Weights of a small transformer language model.
Size: 13 layers, width 512, 4 heads of 128, vocabulary 9770.
Training: a variant of Adam for these matrices, 847M tokens, 12926 steps.
Each number is 200 + 30 x the weight over its row's rms, rounded and kept within 0 to 999. Layers, rows and columns count from 0. The size before them is the row's rms in percent of the matrix's.

# layer 8 MLP up, 1536x512, rms 0.0413, rows 1379-1397, columns 384-511
107,209,158,183,206,157,197,179,198,178,180,194,224,190,138,203,199,210,230,205,199,212,205,161,191,269,208,239,197,206,153,202,189,194,158,243,234,212,162,161,200,177,197,166,233,170,245,202,224,135,180,203,211,230,210,179,185,195,201,220,216,171,158,213,193,219,142,227,186,142,157,189,147,214,218,265,161,204,164,194,190,149,214,168,223,223,218,194,155,209,239,178,163,228,184,189,200,232,205,211,171,158,171,162,178,193,234,208,226,185,185,173,200,183,160,193,224,248,212,205,234,165,185,203,186,190,143,216,152
094,164,185,174,202,229,193,228,157,196,233,187,239,227,246,151,221,203,208,232,230,236,210,220,170,146,203,217,198,211,211,241,267,208,193,232,240,266,166,193,239,180,234,257,190,210,165,212,207,252,167,174,195,183,225,183,247,285,272,175,203,183,240,214,215,235,242,139,168,169,189,175,145,219,202,198,226,194,185,235,238,223,171,170,208,223,164,197,201,226,187,250,245,181,167,211,228,188,174,224,184,211,123,176,191,219,169,181,212,273,200,187,215,140,180,196,242,192,183,206,178,174,192,215,208,214,212,199,213
113,194,208,230,217,225,178,233,255,219,189,148,187,204,184,192,234,201,220,243,179,211,179,192,176,153,219,185,199,193,183,150,168,180,237,201,213,202,243,182,211,237,219,207,211,204,232,201,242,217,186,248,259,202,221,167,259,257,169,189,202,236,168,192,189,174,265,148,204,203,215,174,210,254,164,217,172,185,221,177,180,184,201,208,195,180,192,138,238,188,170,193,167,224,193,185,203,174,231,227,228,214,159,271,195,183,226,218,197,186,224,178,190,229,265,200,169,219,229,177,159,212,194,232,193,172,216,189,223
104,224,181,201,228,177,185,222,202,149,181,185,162,180,226,223,230,149,196,225,185,198,114,180,193,174,195,203,165,170,140,247,233,138,197,202,189,178,213,163,196,202,222,163,172,223,219,160,215,208,175,144,172,217,195,210,228,197,222,193,198,188,222,207,177,160,226,176,235,187,224,163,186,207,297,219,203,202,197,226,240,211,176,209,196,238,205,228,212,195,233,173,160,230,177,196,254,243,149,161,179,207,200,237,162,254,192,193,208,205,190,207,232,181,219,191,218,217,156,225,156,214,162,211,194,172,235,181,228
101,211,206,223,178,218,183,196,234,226,270,238,150,154,184,181,215,208,168,224,287,261,164,234,156,183,216,196,193,206,215,234,222,240,241,202,216,177,250,170,174,200,192,261,175,226,191,187,219,168,211,199,238,230,133,155,198,213,149,149,154,208,168,149,160,233,258,192,166,213,248,195,253,202,267,184,143,231,146,270,212,206,243,172,201,141,203,196,190,181,203,241,229,151,181,216,209,235,218,223,188,202,174,194,215,224,226,194,165,198,193,224,188,148,173,206,199,181,191,190,237,171,180,209,112,220,151,226,200
100,204,216,234,223,183,173,211,234,213,196,222,215,199,208,178,183,179,193,216,175,197,206,173,203,177,193,178,159,193,208,186,239,173,209,270,183,220,212,200,158,197,206,261,158,248,187,164,155,169,201,237,200,193,231,184,150,209,230,193,201,213,180,244,211,201,151,221,147,177,131,191,209,254,176,186,178,196,199,232,186,182,174,232,213,223,196,201,212,205,220,196,225,268,301,158,251,202,212,213,258,256,239,208,221,261,248,240,207,199,212,164,215,257,205,162,171,206,257,220,173,162,221,224,241,182,129,155,233
102,183,144,188,167,200,249,125,262,198,182,234,175,205,181,201,213,177,146,224,207,209,171,217,200,253,234,190,209,147,190,193,222,196,212,224,201,239,183,154,218,222,200,156,179,215,190,149,281,188,189,163,231,243,178,216,209,177,178,250,184,182,246,241,190,219,158,224,123,184,203,192,195,185,250,181,190,235,180,184,195,165,200,168,157,105,203,223,153,223,195,211,223,206,212,246,198,206,224,178,118,148,178,225,231,212,188,182,184,198,189,182,186,220,210,216,190,154,212,263,240,244,249,222,246,148,238,186,235
105,207,215,256,220,155,205,159,191,185,194,194,228,253,148,184,196,191,187,174,201,174,233,213,163,189,216,199,215,194,171,214,268,210,178,214,209,173,164,198,192,192,200,163,176,181,257,188,226,145,162,250,208,172,170,220,242,210,154,242,216,245,216,223,239,196,211,178,215,233,216,205,145,180,231,233,215,271,202,186,175,191,169,227,211,163,232,171,200,200,185,258,228,200,207,216,183,194,197,213,202,251,237,154,182,194,208,226,175,187,192,219,191,217,231,177,189,176,219,174,198,204,249,236,238,198,201,222,157
098,164,203,198,209,194,140,203,180,187,184,225,183,188,237,212,197,147,229,211,218,202,159,232,171,197,189,222,151,148,237,276,229,187,189,194,220,254,183,159,226,216,196,173,165,225,165,159,237,186,204,207,218,239,191,201,207,214,202,227,241,215,204,212,198,253,216,257,222,130,212,224,214,203,187,233,183,160,205,176,160,193,162,203,198,155,193,180,198,201,218,193,186,257,224,214,212,193,209,216,186,184,186,188,155,207,208,184,205,223,203,196,211,204,190,155,206,202,258,209,211,190,182,201,213,239,232,196,169
094,209,202,174,189,181,196,181,164,215,194,239,211,222,215,196,133,191,185,244,161,154,220,201,205,217,252,248,243,178,178,226,207,222,195,219,172,142,151,262,176,204,204,142,193,219,251,285,172,173,181,151,166,190,192,212,215,134,246,187,233,202,163,197,227,170,174,176,213,206,207,175,219,230,254,200,146,192,132,223,202,278,197,199,162,179,223,199,191,192,212,233,160,185,221,197,181,208,218,224,160,201,210,232,176,203,223,202,225,159,199,149,190,216,214,203,242,132,198,228,223,159,152,132,205,147,188,262,187
091,182,175,242,224,250,216,190,194,193,229,203,204,227,273,135,193,181,124,170,184,179,209,166,223,188,189,213,222,204,167,220,186,147,244,132,176,210,174,245,185,272,244,211,203,218,196,214,143,219,90,205,184,240,148,169,190,233,246,184,240,235,188,251,273,221,167,183,193,161,208,161,234,215,192,226,209,179,219,194,179,187,220,231,225,181,196,230,211,203,204,238,183,163,243,206,244,220,209,210,207,212,173,199,189,193,165,187,210,233,165,189,187,203,174,209,228,207,193,173,195,149,223,181,227,148,209,215,184
101,192,192,205,227,216,207,232,186,238,200,183,212,192,223,142,206,194,241,182,206,168,200,160,214,214,158,164,219,214,170,221,199,219,195,180,175,176,195,156,167,231,118,215,215,206,180,204,189,170,215,255,200,187,216,196,179,216,169,190,204,139,214,245,206,215,147,214,201,174,234,191,215,250,153,207,225,192,196,295,204,159,206,202,245,156,172,160,166,173,166,218,199,154,201,207,204,187,159,187,205,193,170,223,231,212,210,229,221,147,230,168,196,218,204,178,174,167,228,201,173,183,214,211,230,160,188,190,186
104,150,195,189,201,201,150,178,231,216,217,209,233,177,239,214,213,201,227,219,179,227,232,155,192,206,190,171,244,233,158,181,228,207,203,228,234,235,169,196,181,199,209,235,157,215,182,240,224,179,247,248,163,233,193,185,185,203,205,175,152,221,198,220,209,209,175,209,245,207,219,172,203,224,221,209,180,175,126,191,150,202,187,279,203,198,193,204,140,212,175,141,219,178,135,175,170,163,222,182,237,181,220,242,225,182,214,194,220,188,198,181,221,182,176,184,261,154,182,191,181,171,160,216,218,211,233,153,182
104,202,162,233,197,216,195,178,187,195,193,236,139,222,181,198,173,217,114,169,189,178,172,193,232,182,199,214,168,196,212,214,196,214,191,245,239,160,244,173,231,214,167,230,241,187,230,167,181,203,275,245,174,161,212,215,217,142,252,237,196,224,151,220,189,211,183,170,219,185,142,189,172,215,276,181,198,118,229,201,211,211,203,236,206,188,193,148,185,194,217,214,192,242,143,221,200,180,217,198,210,175,244,157,196,202,182,149,169,239,238,204,199,213,196,171,179,202,159,257,197,224,178,247,191,233,204,175,188
105,261,255,233,272,201,223,193,190,240,212,186,234,200,207,205,243,165,227,211,193,221,206,246,186,206,235,254,156,147,193,232,172,187,180,193,202,217,204,155,158,175,160,191,173,208,174,173,209,172,185,170,203,240,160,215,218,189,202,189,177,144,182,190,163,214,170,231,200,165,174,167,229,247,221,239,237,189,188,206,213,220,219,198,227,220,179,238,180,189,196,191,175,255,202,191,222,174,199,185,180,207,223,178,188,151,179,197,207,190,204,177,200,126,218,190,217,163,133,167,210,120,223,159,168,223,206,226,196
117,231,195,220,203,204,216,196,222,194,199,137,226,180,180,191,166,267,181,169,177,204,215,186,187,194,186,201,171,173,197,229,175,213,154,180,186,201,189,202,156,169,175,231,214,147,171,194,268,190,136,190,221,197,225,188,172,223,176,198,149,202,192,202,228,171,187,208,133,189,195,162,200,150,245,238,251,250,170,166,149,203,183,241,173,179,227,204,210,211,168,198,153,143,178,187,242,227,177,175,203,199,201,199,204,184,255,184,205,214,223,192,197,158,190,155,192,187,198,202,196,211,178,188,208,167,178,205,143
095,226,199,226,220,194,215,120,123,190,198,204,252,198,191,273,241,175,226,160,217,171,197,211,214,198,212,175,238,200,200,210,144,169,202,250,233,215,232,181,198,198,199,225,242,215,224,206,271,148,201,229,219,201,170,223,217,185,239,198,159,177,254,221,165,152,205,153,182,216,212,227,232,173,213,185,185,246,208,175,168,208,179,174,206,151,197,186,233,188,200,204,133,204,254,174,198,199,236,194,161,185,231,189,203,213,166,171,184,214,144,186,211,180,193,185,208,262,165,204,205,166,151,202,206,236,220,274,211
089,203,205,247,206,223,167,198,213,202,213,193,164,177,223,193,192,219,172,155,210,164,194,238,166,171,172,217,212,170,226,171,197,138,281,163,163,209,198,178,164,179,202,195,184,215,232,217,149,215,183,204,198,166,219,218,124,193,176,174,176,172,206,200,190,184,244,200,258,222,187,191,208,217,239,173,222,209,132,250,183,226,280,193,213,232,226,217,173,196,192,201,174,243,195,230,233,253,187,189,151,215,170,250,200,209,149,187,214,219,121,161,141,197,179,194,221,161,182,172,254,154,196,184,195,181,157,201,229
099,190,225,238,269,132,189,205,138,233,220,219,192,171,189,209,207,198,269,212,177,237,224,213,111,194,242,164,218,243,254,191,201,144,138,121,197,175,231,173,221,201,216,179,216,223,227,231,207,171,249,210,168,223,185,207,218,151,183,199,209,220,214,196,181,209,201,178,191,202,203,171,207,195,217,197,179,204,212,215,221,160,207,215,189,218,231,167,165,172,198,170,196,171,262,212,186,188,162,245,203,193,210,231,196,208,185,239,184,185,235,216,204,181,202,167,176,172,249,198,195,200,229,176,220,226,223,225,251
# layer 8 MLP down (transposed), 1536x512, rms 0.0373, rows 1379-1396, columns 384-511
104,275,195,233,229,232,229,210,172,194,170,184,212,186,256,216,248,130,195,220,201,194,245,132,236,201,237,178,261,211,215,219,207,215,221,191,232,210,145,182,161,186,230,182,261,153,156,152,161,197,149,221,231,262,157,240,211,197,152,218,229,155,226,201,168,224,229,239,149,186,206,177,219,181,232,180,232,157,205,218,221,217,193,197,226,237,182,202,188,203,220,168,170,237,214,196,185,234,238,240,211,229,223,219,231,171,174,183,174,209,161,250,177,165,226,180,155,265,177,242,198,239,180,227,197,188,217,207,197
095,225,201,170,148,249,241,217,228,184,186,199,200,196,170,151,198,175,172,181,224,198,198,226,192,183,174,164,263,220,205,188,176,182,231,198,193,164,179,219,192,266,186,139,159,157,160,193,201,186,181,240,209,223,199,206,179,178,230,209,192,155,242,190,200,197,200,188,182,193,193,217,234,193,187,183,175,159,207,234,194,211,186,185,173,116,234,259,207,145,194,200,179,170,152,267,158,199,189,186,249,158,191,249,141,152,199,240,264,207,219,220,155,190,165,206,167,236,247,234,232,162,222,153,174,180,241,223,208
105,205,217,234,230,189,205,220,247,176,216,202,173,240,164,240,255,205,213,272,223,189,250,215,206,186,221,221,198,145,217,251,191,156,208,205,212,206,224,243,230,212,240,203,190,156,239,213,162,174,227,239,229,280,188,179,199,227,203,173,235,193,246,224,160,217,225,175,236,225,205,214,194,171,241,209,267,183,228,213,182,205,206,255,180,175,230,173,221,194,215,213,197,187,199,149,213,195,243,198,237,187,200,219,208,143,216,189,193,192,178,226,206,182,232,168,206,256,217,162,173,220,214,276,216,234,154,193,157
102,193,236,207,235,189,207,239,213,177,193,190,226,233,172,234,217,212,199,181,193,213,276,214,147,197,235,204,237,216,206,188,206,192,208,214,178,182,188,201,196,209,220,201,152,194,208,246,206,146,166,195,138,216,194,219,213,195,191,221,213,197,239,186,180,212,220,203,187,135,134,217,211,218,171,187,211,156,212,195,206,208,218,242,188,195,170,230,181,202,213,182,219,184,268,184,216,266,209,193,167,237,189,197,173,223,175,193,186,243,198,211,205,178,206,147,144,247,155,200,179,209,203,205,174,182,201,151,187
101,166,190,191,177,209,163,169,169,178,232,200,210,257,212,260,184,195,130,235,129,182,215,208,187,207,194,208,223,185,227,221,193,180,224,153,214,168,177,155,236,189,212,207,193,173,214,173,184,187,193,214,215,184,252,179,230,250,199,185,175,164,269,248,240,203,216,225,179,195,185,205,194,212,188,182,221,274,244,196,222,195,181,187,183,179,267,230,203,258,246,182,190,241,243,232,166,212,229,180,164,179,195,235,147,214,181,220,242,260,196,174,202,189,163,205,179,217,195,219,193,238,161,171,220,232,178,180,193
101,215,207,221,190,148,191,179,150,279,221,200,219,204,186,194,157,196,167,205,198,229,212,191,197,148,207,226,251,165,157,181,201,190,191,177,186,223,208,247,179,251,228,203,214,216,192,203,161,165,174,207,212,223,185,185,188,246,221,149,262,176,198,217,160,198,225,163,205,220,199,192,244,199,200,226,178,249,216,274,201,149,266,201,194,199,134,247,215,193,229,156,250,164,167,214,181,205,192,218,226,232,188,257,114,141,190,207,189,188,202,161,232,233,210,199,227,162,161,193,199,213,200,200,188,221,260,221,199
100,201,196,177,194,182,188,279,208,155,248,194,194,188,220,205,219,201,237,204,189,186,179,250,233,124,240,205,247,217,179,221,183,225,231,168,226,198,217,239,221,193,234,182,189,243,166,257,234,265,190,241,210,191,216,169,262,206,236,222,208,188,175,224,181,201,165,190,240,214,194,241,247,241,177,194,179,138,223,167,226,228,199,204,160,228,204,198,196,175,184,139,221,179,165,195,206,209,234,200,163,197,238,220,228,185,162,218,142,206,179,163,208,229,182,200,206,205,206,175,203,197,173,213,239,193,228,169,270
103,175,194,204,204,217,226,222,243,203,191,255,176,198,209,210,251,221,203,176,200,234,193,216,202,240,179,163,173,223,200,222,176,204,171,225,208,157,250,222,221,224,204,232,190,179,237,237,210,255,251,176,169,234,213,203,203,224,229,180,256,245,176,204,152,188,221,223,239,133,160,161,208,238,235,167,220,231,171,226,122,210,249,237,230,212,170,208,176,195,182,230,152,192,254,141,178,196,222,214,186,170,238,225,195,240,189,222,224,209,209,160,185,205,166,195,201,231,217,153,242,181,194,184,234,211,215,172,226
100,203,165,199,188,255,224,199,163,238,220,187,211,217,248,208,194,215,184,220,204,223,187,232,204,193,161,206,186,218,199,181,217,170,220,203,219,191,157,237,225,141,176,211,242,202,152,237,185,181,159,204,184,279,211,169,171,196,217,226,187,194,202,231,189,165,195,174,148,204,210,291,227,240,179,169,202,212,156,198,225,176,205,224,140,182,177,206,193,176,233,185,179,205,205,203,206,213,201,144,251,229,196,177,186,181,271,233,187,181,206,212,172,193,184,223,140,226,165,210,240,208,201,166,206,270,145,209,198
096,180,237,199,145,175,174,180,187,194,215,231,142,193,169,207,275,173,177,202,182,257,224,262,186,193,203,201,216,181,234,235,204,200,209,169,192,201,216,144,239,196,185,229,169,174,174,193,216,232,215,170,171,213,151,190,195,190,150,173,233,236,222,178,215,247,201,231,180,186,220,195,153,225,188,237,213,199,272,284,198,219,182,220,217,181,179,212,211,195,240,242,218,180,202,190,150,156,240,202,213,230,239,241,171,221,199,183,193,195,280,244,208,137,250,203,237,244,204,153,228,243,204,202,230,216,130,165,196
095,209,204,194,190,173,177,170,204,190,131,168,203,202,175,204,233,225,271,230,191,172,207,251,171,154,211,122,151,208,244,188,180,190,173,244,236,239,259,194,204,158,164,155,203,179,237,153,243,177,195,203,144,191,233,204,192,201,146,211,168,195,162,177,146,185,201,209,165,205,232,234,204,193,201,186,185,180,230,166,167,217,159,252,157,124,198,195,198,244,171,183,236,217,155,215,227,217,176,173,145,174,198,192,204,207,203,179,235,212,223,186,223,214,175,193,181,184,232,235,234,204,184,235,213,207,172,164,205
101,185,223,174,202,220,173,173,240,181,235,255,210,223,209,251,174,170,225,189,161,191,176,243,210,210,183,179,170,217,243,236,210,188,231,204,217,214,208,237,191,187,236,218,133,183,176,207,224,202,178,162,233,209,202,155,175,184,180,201,243,205,200,166,179,199,212,160,189,162,133,191,166,183,225,206,144,238,198,156,157,224,198,171,170,274,209,230,216,166,234,224,226,206,178,205,226,221,238,235,214,221,229,163,200,174,249,232,205,233,216,192,241,168,197,199,212,225,205,216,257,152,190,186,184,224,136,249,181
106,228,206,179,215,246,234,170,173,172,209,217,199,165,173,204,190,176,182,207,210,184,262,181,214,222,214,220,222,189,164,187,221,198,201,214,182,211,167,214,253,215,206,209,236,256,178,216,169,184,221,147,206,224,171,191,201,162,223,149,145,162,195,161,202,199,213,177,217,251,242,230,229,193,206,180,196,227,238,218,189,208,217,263,194,194,225,156,188,243,184,272,167,175,184,102,159,234,246,164,159,245,133,195,234,229,226,150,163,192,238,216,199,229,174,222,189,186,231,247,220,267,180,258,188,190,213,221,185
099,224,201,192,188,209,185,231,218,209,204,173,183,177,170,188,185,162,144,213,197,192,199,245,195,204,213,201,203,141,180,186,238,206,213,142,205,243,158,201,198,194,206,275,125,185,251,206,206,207,210,199,208,169,173,181,134,231,183,177,181,115,213,162,215,208,195,233,181,235,203,256,233,190,192,222,157,197,214,201,253,146,202,216,186,190,194,269,244,209,200,204,232,190,197,258,240,180,213,217,216,162,247,185,229,244,205,265,220,196,195,204,256,205,188,262,183,152,178,212,171,194,195,181,188,195,208,204,191
102,229,205,224,178,178,254,174,155,247,227,201,176,199,268,194,223,225,128,187,175,184,220,212,217,187,223,190,213,170,201,190,176,241,178,184,170,206,245,192,225,232,203,143,171,165,192,182,184,209,179,178,227,212,200,239,158,169,203,196,184,180,216,231,198,180,176,225,213,153,197,231,207,232,188,210,229,195,178,284,226,224,252,201,240,238,195,232,211,226,186,192,173,178,222,161,223,166,203,175,197,201,263,122,200,162,194,185,150,238,261,147,248,206,148,178,224,205,168,215,199,220,170,188,220,182,204,202,212
114,196,174,206,278,148,224,150,198,199,202,200,175,199,189,179,225,219,188,214,237,271,206,179,225,191,167,197,182,229,213,236,176,172,174,185,200,231,164,189,267,212,207,260,226,200,169,176,185,238,214,167,180,174,202,219,208,197,177,218,242,211,209,183,202,134,180,239,208,226,182,212,192,234,166,205,190,151,210,189,236,211,231,164,194,190,240,224,199,201,212,154,180,191,158,169,159,174,210,125,195,210,207,219,207,196,201,166,129,230,184,212,187,224,187,197,225,189,178,160,184,236,240,180,222,178,266,184,152
098,156,178,171,167,223,210,172,250,233,218,210,228,222,176,192,226,197,190,182,232,190,214,190,154,188,175,175,151,192,186,195,220,149,176,179,211,189,243,166,176,195,201,240,224,152,262,172,141,215,141,231,197,163,219,192,208,214,128,170,248,218,188,184,219,191,180,208,239,129,220,184,200,209,142,181,186,209,206,230,161,260,158,186,206,260,213,256,197,194,224,218,223,248,184,197,164,157,221,170,213,179,162,196,150,213,196,221,228,205,210,224,153,200,230,225,213,190,246,244,176,226,301,175,225,173,247,190,186
090,219,157,191,212,179,221,196,180,233,219,175,229,198,170,155,195,188,233,237,234,212,194,148,184,212,207,242,200,271,172,200,198,217,208,160,198,241,207,242,268,197,108,210,255,218,166,212,192,217,203,204,229,217,202,145,225,222,211,257,214,146,206,219,191,217,197,189,165,129,261,250,227,224,189,241,237,166,245,144,262,131,139,199,194,162,148,163,220,183,151,214,150,196,195,246,182,169,166,182,225,176,227,201,177,185,244,201,212,199,234,256,198,183,176,153,189,189,214,221,211,226,173,219,194,239,171,173,199
# layer 8 MLP gate, 1536x512, rms 0.0391, rows 1380-1397, columns 384-511
096,189,223,177,197,248,232,283,220,120,167,195,202,198,184,221,206,168,153,257,220,259,187,189,167,149,204,237,195,170,187,212,181,172,213,238,178,177,170,149,220,189,215,217,194,228,172,183,220,200,207,144,190,189,252,162,201,147,212,151,206,208,216,194,163,217,181,207,251,172,190,195,227,176,191,226,228,160,222,202,186,194,175,174,254,206,213,184,209,204,238,207,233,201,178,182,247,190,156,220,179,188,237,186,156,183,226,210,255,274,239,185,199,187,206,200,219,251,179,223,205,211,142,182,194,254,228,184,257
101,213,228,204,173,188,169,193,142,214,192,249,194,197,200,180,206,184,151,225,210,204,230,183,206,229,175,177,214,259,193,220,271,214,174,211,186,190,193,188,191,201,158,182,206,135,204,197,157,193,207,190,173,209,176,204,211,214,252,238,248,239,220,210,186,218,230,184,194,208,195,195,162,210,193,165,216,165,155,237,191,233,172,168,154,227,214,190,195,186,225,219,216,166,252,191,229,183,216,205,162,195,197,189,221,196,177,192,186,229,170,214,155,202,136,228,241,187,180,183,192,192,204,259,197,283,187,187,213
098,249,209,173,215,162,175,179,194,144,232,219,203,203,183,243,208,235,235,163,216,192,241,194,227,225,173,179,286,229,286,217,158,258,184,155,233,172,211,233,233,217,197,210,237,225,156,184,177,223,249,207,193,200,248,252,193,136,215,175,246,172,217,206,183,181,220,218,169,219,168,212,243,193,193,137,212,239,182,142,205,238,190,179,196,227,223,234,193,197,227,249,209,214,274,219,155,202,195,237,188,212,218,157,226,196,144,232,218,189,204,177,163,185,228,200,186,160,215,187,217,188,215,198,183,220,215,227,205
102,201,170,189,200,209,181,208,178,176,209,221,211,198,248,186,189,272,240,192,216,172,232,217,205,220,190,219,187,234,229,202,199,213,173,203,242,207,189,194,200,193,249,197,209,138,163,178,184,264,181,229,191,259,207,170,204,215,182,232,172,173,180,193,185,175,167,201,162,199,230,168,212,228,214,207,242,194,193,224,238,194,238,195,210,225,230,190,155,175,159,178,226,202,191,200,120,178,180,190,226,143,202,158,233,215,200,179,168,200,192,181,201,208,239,206,221,174,191,186,175,197,189,211,205,225,193,204,176
097,211,202,186,221,170,209,172,197,220,197,192,178,218,216,196,202,201,233,182,224,155,210,215,221,189,242,212,222,200,195,272,224,172,179,249,187,193,210,175,162,235,264,225,176,188,183,145,212,245,172,181,157,149,218,176,242,202,250,321,176,146,204,200,165,230,187,219,203,205,193,167,187,223,140,214,199,170,240,223,243,222,220,132,182,166,216,173,202,203,274,219,183,248,238,184,228,238,178,189,139,187,175,227,243,171,229,166,204,237,168,220,145,235,181,183,168,220,230,153,212,148,177,183,201,180,188,146,189
103,203,217,176,224,191,185,235,172,200,276,231,203,144,232,207,151,218,198,200,220,182,199,191,208,183,230,220,218,250,169,266,188,221,157,169,189,179,192,206,234,176,247,178,183,188,170,185,170,233,195,199,188,192,200,233,220,157,259,161,229,192,179,244,208,237,169,175,213,167,173,214,224,249,148,217,166,161,216,149,224,218,158,197,201,236,213,156,203,226,177,164,236,165,225,218,174,192,255,226,212,200,228,226,230,181,239,208,182,188,225,177,202,220,216,204,210,202,211,210,181,202,183,178,223,217,276,203,179
105,183,198,218,164,202,203,228,212,182,175,254,197,194,204,203,166,206,232,179,224,148,191,242,144,289,220,192,144,197,216,221,258,247,214,235,193,175,163,220,213,208,220,221,244,217,194,237,205,224,245,174,130,221,224,232,204,183,235,208,144,221,173,176,211,188,234,243,258,264,201,197,220,194,184,193,211,200,193,161,212,224,206,182,169,167,190,236,215,190,198,227,213,204,177,236,180,231,161,170,198,191,209,264,148,223,196,163,195,187,207,226,185,181,182,218,199,190,233,175,152,164,223,199,167,167,206,199,223
100,245,155,180,161,198,222,179,223,214,248,147,207,190,176,135,228,203,191,214,193,154,254,182,192,223,216,154,181,204,264,199,213,144,257,172,234,180,236,166,209,162,144,247,217,196,188,172,236,178,200,233,149,194,232,238,170,236,171,208,190,164,194,156,184,187,204,225,172,185,216,217,209,216,157,178,249,213,186,211,177,185,277,188,150,192,169,156,161,218,189,217,196,168,184,151,183,232,204,136,174,256,210,229,254,185,139,188,175,226,223,213,189,146,147,211,182,229,167,232,164,183,194,206,253,193,165,198,243
094,157,299,219,189,138,178,193,266,212,185,223,180,221,204,159,281,174,273,207,256,240,188,203,154,255,210,179,234,210,237,212,229,184,185,218,234,172,258,230,144,254,168,204,208,184,189,224,208,208,247,207,194,244,178,197,239,201,152,239,178,187,210,208,225,195,211,252,206,219,238,148,194,190,196,153,215,148,206,238,211,246,191,169,182,242,216,176,182,138,202,174,209,161,220,174,211,160,195,216,171,203,219,211,170,215,185,237,185,177,161,172,175,188,169,230,158,225,246,226,187,215,192,226,205,280,144,193,180
099,228,226,233,179,234,183,222,258,156,179,155,198,286,262,245,189,221,220,137,174,248,203,215,214,187,94,206,210,246,178,210,230,202,195,198,187,155,203,199,216,258,196,229,226,188,204,218,240,194,230,212,214,260,262,209,152,174,182,204,187,183,217,194,212,218,236,167,183,218,175,260,194,202,172,165,215,176,181,244,178,192,172,225,234,175,189,133,240,162,202,219,197,234,175,242,226,159,197,115,215,283,199,169,142,167,192,227,211,216,228,195,276,210,205,164,217,214,226,199,229,168,165,192,235,237,145,213,206
103,163,217,184,251,187,186,180,203,215,218,228,164,237,178,205,172,206,214,146,190,174,171,271,202,187,225,165,187,208,186,204,205,186,217,206,217,209,239,216,202,176,219,180,176,187,180,253,193,231,193,151,241,223,193,203,189,220,181,236,237,218,197,198,184,178,210,130,188,164,165,240,210,230,212,180,206,251,182,136,116,221,204,190,211,211,232,242,222,175,222,224,223,219,149,149,198,237,239,230,257,165,222,200,193,202,221,210,157,216,202,204,229,236,212,196,175,232,200,190,247,186,177,200,194,199,160,195,192
103,227,200,218,188,182,174,265,206,200,155,177,189,185,160,230,221,204,161,230,245,232,201,217,235,212,176,180,203,204,262,228,188,173,217,230,177,176,197,180,210,176,204,196,184,198,227,147,177,197,165,166,190,193,214,180,261,165,204,182,231,172,199,172,147,173,173,213,165,144,190,199,186,232,251,250,216,191,232,209,190,213,235,201,220,166,202,251,245,199,190,255,212,227,224,205,183,172,197,219,170,149,171,174,192,195,167,143,184,204,182,130,184,216,179,269,182,177,212,216,225,241,153,223,170,160,190,219,168
101,159,218,147,207,164,169,201,181,174,210,181,237,215,228,267,209,186,184,178,193,172,147,179,242,216,228,241,158,208,205,185,150,201,182,201,226,137,224,216,248,232,194,155,229,167,208,223,156,165,265,187,148,158,203,227,226,160,194,238,192,215,185,222,225,249,230,247,248,197,167,204,197,170,183,216,171,218,227,239,193,287,159,229,252,178,191,153,179,181,272,227,190,223,222,187,175,128,173,213,189,226,239,234,220,170,190,160,113,245,224,195,201,193,186,203,209,200,169,199,245,232,222,214,165,141,198,204,203
099,202,214,233,213,229,182,244,164,170,210,220,200,214,227,206,198,189,272,247,232,195,138,183,186,199,254,235,227,202,193,210,248,216,172,162,233,189,207,197,235,177,218,186,162,198,256,230,194,215,227,174,170,159,231,209,205,177,233,197,177,217,178,149,184,195,220,187,206,177,178,187,209,220,195,200,218,202,198,236,222,219,163,173,215,182,148,216,187,206,253,233,206,185,191,277,187,221,141,230,203,173,222,215,194,202,202,230,233,191,183,220,234,197,230,175,198,155,205,183,249,190,248,194,221,263,228,204,148
096,175,275,199,198,198,201,228,214,236,246,221,188,160,191,206,242,163,244,213,255,173,194,200,155,212,190,226,185,228,232,214,220,214,210,220,244,201,207,246,264,215,253,166,220,254,196,224,150,234,238,161,204,191,207,234,227,178,222,190,219,270,166,175,211,196,204,215,201,221,206,186,186,251,244,226,186,189,217,179,259,170,215,166,230,235,195,197,196,173,206,207,148,210,224,209,188,185,188,179,157,187,169,202,182,183,155,246,180,233,183,205,216,180,182,170,237,201,162,162,249,251,257,201,173,210,223,182,227
099,185,191,183,257,223,212,187,160,205,160,200,215,229,112,166,168,224,205,160,126,210,188,170,208,210,163,166,218,180,229,185,198,211,240,192,149,266,177,221,176,246,252,185,257,232,237,134,223,198,216,215,176,215,205,216,158,217,236,209,210,112,186,186,158,189,229,154,177,219,192,212,223,201,170,242,177,179,219,236,180,181,227,186,228,205,267,241,200,151,235,175,211,221,151,172,191,207,224,225,192,211,154,172,236,146,156,184,217,187,189,197,255,224,206,133,223,191,154,206,169,235,194,262,237,191,195,221,204
093,229,199,165,176,223,215,209,189,221,242,196,158,190,224,134,179,176,219,195,185,196,202,182,241,204,180,194,210,216,191,165,183,204,165,187,219,200,244,229,237,164,132,213,224,150,243,215,211,184,240,218,189,228,248,248,209,237,148,244,210,181,203,201,219,197,198,230,212,216,206,223,162,190,201,188,190,210,187,202,230,223,180,232,160,157,205,208,191,161,211,153,155,192,173,150,145,240,189,209,196,196,200,161,226,196,230,194,170,189,196,191,216,225,167,184,242,178,192,250,187,247,205,236,204,206,225,206,212
104,140,190,213,162,161,205,156,173,163,190,264,197,224,171,217,171,163,157,245,153,248,220,156,183,167,213,217,232,232,191,212,159,206,199,286,195,210,181,219,187,172,239,178,182,179,183,179,128,211,176,216,212,180,182,253,223,202,202,259,151,224,215,177,197,195,173,244,216,162,155,196,201,173,210,211,161,182,175,219,211,207,224,235,166,221,255,219,209,189,209,208,220,224,266,144,173,204,188,192,120,221,190,224,178,182,162,207,161,202,164,152,136,122,223,191,210,177,148,215,190,195,258,223,188,213,143,177,182